From a checkpoint of a small transformer trained on Wikipedia: width 96, rotary positions.
Each number is 500 + 25 x the weight over its row's rms, rounded and kept within 0 to 999. Layers, rows and columns count from 0. Numbers have three digits each. The size before them is the row's rms in percent of the matrix's.

# up: layer 4 MLP up, 256x96, rms 0.161, rows 151-172, columns 0-95
# down: layer 4 MLP down (transposed), 256x96, rms 0.15, rows 151-171, columns 0-95
# gate: layer 4 MLP gate, 256x96, rms 0.172, rows 152-172, columns 0-95
up151 102:506487520492505490504517498440499470487492491539493490511489507530527518457513468464512466506449480506464511499525469478489507508522435548524493510492520510534501514501498509453526542493523499550489514508528578508477464549522517511496481537525456514528489501497524486472483495487509481492
down151 101:511528508460490528474514482515497507504510495517530513492494530452472446522513503511511567470549473517471503493509513516531465511516510467450538484476488524522493464467483578534465477472474506470504502498494466489476490508497509484468521494483493544483512528514533520503483512494496480540
gate152 102:496490547480474481495516540530494443464508480498520522493530489503461499521521524483451477478482475513490509524518452511516503510542474520448512517478549477493506481485498496504494542493541495517495506432520526464517525484511524526510529516501524487487564545487498463486501511512514493470
up152 101:518480478526526441511478474526498535519463514476445477524487487533484512488524525496505516468540491529529518508543507488486533499502508485516476471446476487517489498508535497478525485541478502487467517519454449543492516518502496523466503479502525501518487501497501493457498453446527506538
down152 097:487458506515517541507482473482492506525485494524457484530480514497505543476485511507517532521501540543514524469489500451483514502503487491496501476438516514507504543526517523497521513529498535507473513481464491462498519537497587540474480516486522491529468516494521548488503476467467510496
gate153 105:485503482477489482526480474536462470508511462481491489480496478502513449491491512503489509504505461520500516493471530521488465518527490541435473544458485539500500480498514466468485542473549475450527513501527510487506494493546531528495478524507537497476485530473503474471496524511452529475
up153 104:466506546501496477507499475497511498491471459514488525506493508518459505502529528524510498516511499485502513485488496527454474566498489521529502486512501470527492471430512523546499509564517469554502520499503516488491464516498511477503460517463505492547509552547501439499481498499494495503
down153 104:503497537522498488493475536482526462513517511507540427499489516464484507555502494458515504517481471517544523466499487498519506540485447481511471508475523532515453481512510492501489479490565526526509511514493468507525454556525526531508507529504528488496498505480546489502524484497494489504
gate154 106:505524532527504514533477479474503471481485484523507485538515491523508524539482512483514468456501480454475528508513519482510510506538525470502528524512467553518528547503503494492508482529475519525462521499561497485443547510493480484511454476514547503534473486495552496517530487504507487521
up154 109:479461482505500512466504508474468471448516491533501538518470486498550512545464514460512504501531488481489524512517530561521554491526521509519473506483484547459499538500464479460506511516508451496497506515526515515471480523495512514473534504511471491526464489502483530486540465473499514496
down154 109:504475519472492502460475513506507555475479510523459484438468508473523549455499499492506517501499449481465517508537519492485484478452506497520500544507543451468483493477477493507491516471515485481529504464499553463504478521510535492491518516494448516510502530498481531516519476486469482498
gate155 107:499546496498507487516511480573463564520485499469478468460466516457520496497511514540466543492520513453486490504500505506492464492479489524509515504523494532498492493500447483489517480491479545496431566520525498500495496497489485484496516560507489494501486480507523488485485501527520519516
up155 099:509520462493514501519518470547491502506508531494540469503532504469529471492558504490479512483499482520499483495513537471523471497534520489485503534525534425475530470474546528510520499498520457480534508518476478494526528487460522529486505504469471486478507453502465518510480516456488477468
down155 101:511489505465496503499521478484496589532520496514465495532528488472507493462474510475493563513543495524489515485523492532485482484465522534503527529482510483494474508448507498490516488487517512520464455462492543444476499541475494486525518519498522510526506495520493508535491493468501491450
gate156 094:512533479491489473495479495483525468535490479459477499523518486514481479528526557475501466501478485515428525487472524538499474503490510509506481476466463509503486461484525504457515424506520506514526514506505520502490514488496527500525483552467535530530511490484530464540468500486511532500
up156 094:500495478520518476515520492522515474544491498492471500490565454450484515460528499450467474464498470493531494511518485512471499507490472504498533483462499475482497468500488503529458470499495505531491515516511474484530433552493523516522536529455519508524501470479511479503537464487517519510
down156 095:473496529544481491484508496509515517569462552497535503515456506497519491492511558487475512534523488514468512494514494534487502498492490473504508467503448480515463510512481507451516506471507481480539482479502482443509504430512536493485504472466496518508473468501478490493492503535538479472
gate157 102:474480526514541531510519524515495470503519442507506497454484454492501454540514473503548483519516491502495500499499475513538478489486491503535516498499535492489461460516476480477530514486502514490569497508503476481531507572474515451527490474462488466542490475517516488497520494483491506532
up157 107:518486469495489530528537430487467477485489494491517524525509493488498515520508477517447539532522526443517508558467496493530451496474555510519514502539522512499515542466490509520479494496442474499498480507486501509541518511484517515509493475528529549517507500508516455480505513504519512498
down157 105:508503456517510463491512490499481528546500508499537507541508525519490479500528539500510493500492461498483493507515523510481559508487502543475463498523498531515505537502495554524452496533506501511505541479494522414460518508493487525453482497502521542513496506467492540551502479522498493481
gate158 094:474496520497536513489496526559475496499560527515532498512478540507511489467505491519533494496470486507480547484502451506488481457523515513507496543485461499490469517483518531487515516521495491538491525493516505509480513506566554496495458513479510492531491469526494451506499493467492505570
up158 091:504474520523514533523562516505522507491469523500468525452500503525465513500501464494516508495526450519477512510501472520456533504469503509512521487529496490451515515488483496541540483519542498489529523535497504484527503546504488496506549528469520435487461549513517479502512523509476491463
down158 091:448478491505518499456470488505499472509524496466479486492521524514517506491537478499476457514478513519547494477476456500537481500526474485480495553464462478527491498510454527493461500475487498459495474476492492466505521461548541523487474510486558498494538478490514493518467504499548518518
gate159 097:490470502495485479513536507421466470509481461501509509513495456455470499526498485515495515536482510514453488483506506489542451487480534483491465473472490510516520492458496452464561497505495521487523474487489482503516490463532503525499550516511512522519496525500516541511484473488492470541
up159 098:517523497525490442478509520516482499478532468546523485518481486527461517555479499525484476499451486521482488498476488517502492474444485517502480518496511487488492462476470495482487489529518553506553487533525516495560519493517507520555516530499493509550509501502505513512505497474539489550
down159 090:545493506549495493521488459502466560484456508495519478519480545527515478513496501537521497520474437510514444495504496493478500482475491504529484512481544487439507461499532474495534531476511486495488495504537503492497478507500470557492469503502477470469472486462511500503497455508486500524
gate160 097:466501545478440495474502520474489440483459499469500503505501481501497517521439479539510474460527505510475537479481458501522515517504468546489443505501510501520462489520471507528528516495535528514460503484475495528504475507473456485496530482500499516496523491488544513475494490469539502517
up160 102:466450523510519505516482516458531479525518533505495509490487547550539459468537460508525493460514483501511497495524511499494536524524500517499523487464534490539488456491507498533527511479500557525463528485462501523472507498521489512500433497506482519485523480505534517504488480489524478460
down160 100:474460492522503546489530522485525442479458550513484511532493473501472498485510510495529483467524516507516507486493505527521489542496524453481543523497465447495492475544470492515508458499481506495488463478476530492491496510508526499502518494528512517529545461529500546512523540461496525470
gate161 104:523497470492510502504491463501486486472509524523506529524488510435497535513481497516491456516475486494493507516551514509534478505500524485462474495514498484440545507511532488495486525465518496458478559540507502466504529481512543531483474482475517467521518528528524488450484508537467529525
up161 112:491489502474474497532458484529531464521499489520473507543476528500509517520552535497503470531456465514457478549545520508500476558532519504510486503517540491511502528491501521534490501499517529507514510521493526484504509504560500484487520498523541488493510541506467450449469526520511506496
down161 104:516506539481483460539522563536512541496507500476533489478492483533483512496531508472485506491530527520518474513503486524474510549508511526510497503538533468488504528507519517491488450517485472473529502461536500520555512478495451464502520514525496520474472521452512512509556501519496527494
gate162 105:516476532466502517461500486468495438507462477488484478471473494457514493488472511508495502465534518489505475532487569509500520506521462541523491501533492487463484531503479512498530457489497446485546470494449470516469486489493482490510490526487528517516464492547507471502515472475475507489
up162 102:517497512508494549502537523512522480558451518433463486495517516467494527478532516494493532512466526490560498476506521483481506502528516494489503514507497509541511479503489495561498515502499511472490491537502506481546478483504473506526563475513511473495465474498444535496481535484501490525
down162 105:531493507515562531492538503491485459481476518529502488530488517495541516507490496456481526533512503474536480497511512492483507519460494492459485501505468506484456506490494504508540476477540495516506491495470588478486492499503511500476529498462458475482500481527441492456516552514492509519
gate163 088:500514524486519528532519519475511493536462530480475513515508496499496486477490505535502492480499463507497508500528501514516500493477447512500526473473497472530525535495497479564551520510499489500495542466472494530486512490499460536472475484479489526546480413512499501486481497446498542459
up163 098:492481521487524493517517478489495519495482507530503492485503495499507498496539485564484496500519517471510502513485485493503521460537489483518508542489498492502548487541487524532547515545518455561513486525492536490530500528534487499459503506439490483464493504532495435525513491484532502563
down163 094:496501493501463526498512471519491422506489463527512457498498550488485522489471470505529504525509503438490464503485490516489527505474489507478522507503538541491527499477502465499506513483485542474492470495523471556535493505531488536523510511510500513477500560459522529469457520501490475524
gate164 104:510453477485515532471454497506512509511488496499472501478500502509493480487510524518512498506515488484540468554476474487553522494544526505553508543501471533525492486517518528517497454488475498504457508506545471505524527512456494505485515514542491490514491475561513512483522525468528433499
up164 094:455484487514491519479492533478518482514516506524482512499502521484476505473523485471526473519469545473456465496506492508520446531509508509548459496472522499532518523488492527506516484561501495531450477519500500478463499455503477481519495516508486547505456517550477475474481536469505471468
down164 097:552508493519533488531549485518492500457471501523547471488512495485498476506464502524501494504519527499536530478539487482479470492476492509451526536512465449506515450461510495457515517522527523509519511522532447543517462535536513487520491505496517487536508475474515528481494528507497493484
gate165 108:485507474520516471558480515487513467502461510543469489455525543505506505518470494512456495494466506514505534474506474511489450543512483479465473528541484522504503514504520494489481478503488562479440470517552552477541474516491516495484480496498538504514482516521498466506509487503509483508
up165 102:484507519504524425522495530535498469479507484530488475516486524558498521512498509466469515517451462546501468503552486503474483516516466504479472477519492541516512491455552479497498455510479508522472498528480532510478484496487512493523479476490517428524517488478511499518511492485515503484
down165 101:492519501507518544506515517470508559503500561475573537511543513484505500538549520479488507496501543487485494541491527490462507526466530485549457538509467501484519497472492484524502460503480514530497523461531499510480499512509499488515529472504532500522493552495494501498485514489489536484
gate166 096:494536426512506474495481483507506485505510514579490477494458565486476507516504553522474466456482487473544501503492496525515476499527499479488475525530548522478489523505511506483533463504504503509508462493506472513504560530500484499491489511475449493491513486521460487491520514512478496507
up166 094:497505476537500505484489535474497498488489476463516452479544529523491485512485482513487466534513510500501487506499511481444470484502509549511455470461487481518502535514538491490502477538486537467455440505497501492518518479512451511517485495511508486450503471490499508534428483525526519519
down166 103:497506500480493464483522486555508393484488488521458527544472488591477509489481541486506525466481494527509467502464511528535474501498508484484506531489502526519531484511503521509507479523502531528473500514519486493489494537505509502485484514489480507514490513510521465500543471517493496494
gate167 102:503448489503531478513468494463550493489494481544496501503508481502517479500513522525535472484511459543487528501487489503521478515477502519542493516515454493479495485521495560484571476484494484501469470505525503546481522500516514512499486440458534530541502484481513482478498470472483510456
up167 106:488504510486459554482506490478525543536518542492527522458491487494460485477514522512504512504501527529519492507463465524470500486490459491511520494496465533513536499511538511543536484474533481453523472500520559479498500509501480517521545486435485524490517520461519502477492486493509458493
down167 108:497511469495508523504475492534490543529502475487505504478533519498550509487511458478461473484505491472487490491551497523507541542507518500504513508475532510526502492452491486518520529526523502556500502486452477593522508509475462526498507514490479490498532457495521540536518497505505521475
gate168 098:506543504478463480449493520508473482488488478439504477520494537514449541543544501469511527508480536472489525488471491500461489487505498504495458499547498471498531545536486509492482540477497521520471504518536525497469472497489484467503487482494487536514459513449497488469515489473504525508
up168 106:506500535517468523476537533520500508491492503495484533509496561526515533494504520510466511539527520515506521474501517494513458495498503504485475526546484462480528495520481540503490511511533509497442487544575500506538483517483533472479519497467501498488492503515464482552524508483518445532
down168 101:537505560500479475497527509517520599481508510508551556477486467506529491502477517550504499466514490487500512511495544492490483486492482475503453480468506494508499479514525483507492539482514432484503482494514505495513501523492531471499530503511484517501501553539503467528499500490517471514
gate169 110:510514498511470461475503495488540468489545534504409503454514508472530511506518502487469489513445497530487479519466474482513479492518502454514513515506515462513512477506500496555449437497512501540500503495511504500479504494489555482468513470499501519508484521483476494516493493472493517460
up169 101:547540524542467518502493492469524480514477540503471499487526511467512519536514479483489484519487533547496481449471473515457517520490541474492492511457505470475525419499484500512484467485546505498515485495498535487458502493497518463497524510461505485511484505481445510503493488521493473477
down169 106:501485496487480502503534518496483534545518514519479504486491495489535469490486489483491483532477507479459496465450519471442515495490499473489436489520472524512503467525533499503438507459575491507540489498501495437455473495465527482466488511509525521487493507510516505508472496497521520496
gate170 103:489517523492532447507513466517516479495538509509486517537469487510492491440485553513505473485507432508509555537492530535504527472498459529524461480489507442524451486497529496487513514516470482516471505476467491505488500528500519518515482480458530492525508508480484476516494482538496498514
up170 092:467486520506482494492503495521539536488460468483525509491481546527507505508516505551532492512440528481546452468504489484527512533490492501529484477474556571536515472502494469476493482490508544471467503498465470502494521495530493514484536484516524464491501513526503483502478510479536501511
down170 095:490491486560517539510516514513437488503482473525531494468508478543477496466482477500467490511554528488509503514488543495495449517488529514506544540485503488491506466493509548527502507482512513484473484511507511434524498511487534528522515501486507493460510492539460501533538495448496523491
gate171 096:549530493526532460483501498534462497536485501501488508491470500546542505503497480481505505524480482466477513468446534512502526494489505484484527479507476503492498461489473491530479444524454455509460506528456444529508538471523482488488508493480496495499465467512484521521539498503508472460
up171 102:512517518523489499511503456503495508511531528465480520456479478499556487463538497477523460545528475551460535470474534489484511491487509514498539528522508533478505447525501485504493456488513513473497511513496434494505500498501491497496548531502489487460507480506502528524510531502552488465
down171 095:534494510500496518474520513529475507467529492459495508519479473534525493525522473452506512508478468492474511442469547532477483518512557503505495528519523511481493488496492512533488476499525457492527530492477423540480478475504523504472484520504526455484496521522487516528559511502515477494
gate172 104:467503511494456490490487462512494470580514477524489481543489504510524503462511488527466476502488507485512490464542506480491525525511490526535537499517483500486507523513494475446532509476477511510522515505500454443460538489464525459490516484515482528490491471512461549482489469494491511532
up172 103:524509492478500533531515473520494531467494489482491479451511513506508509471502497510493533516478464492483478489476467474501462483461494554504520500477487498532495438533451522529463513507532516519481517487546509548525496522509519530474494525494487485516538529542522486544555536501492531505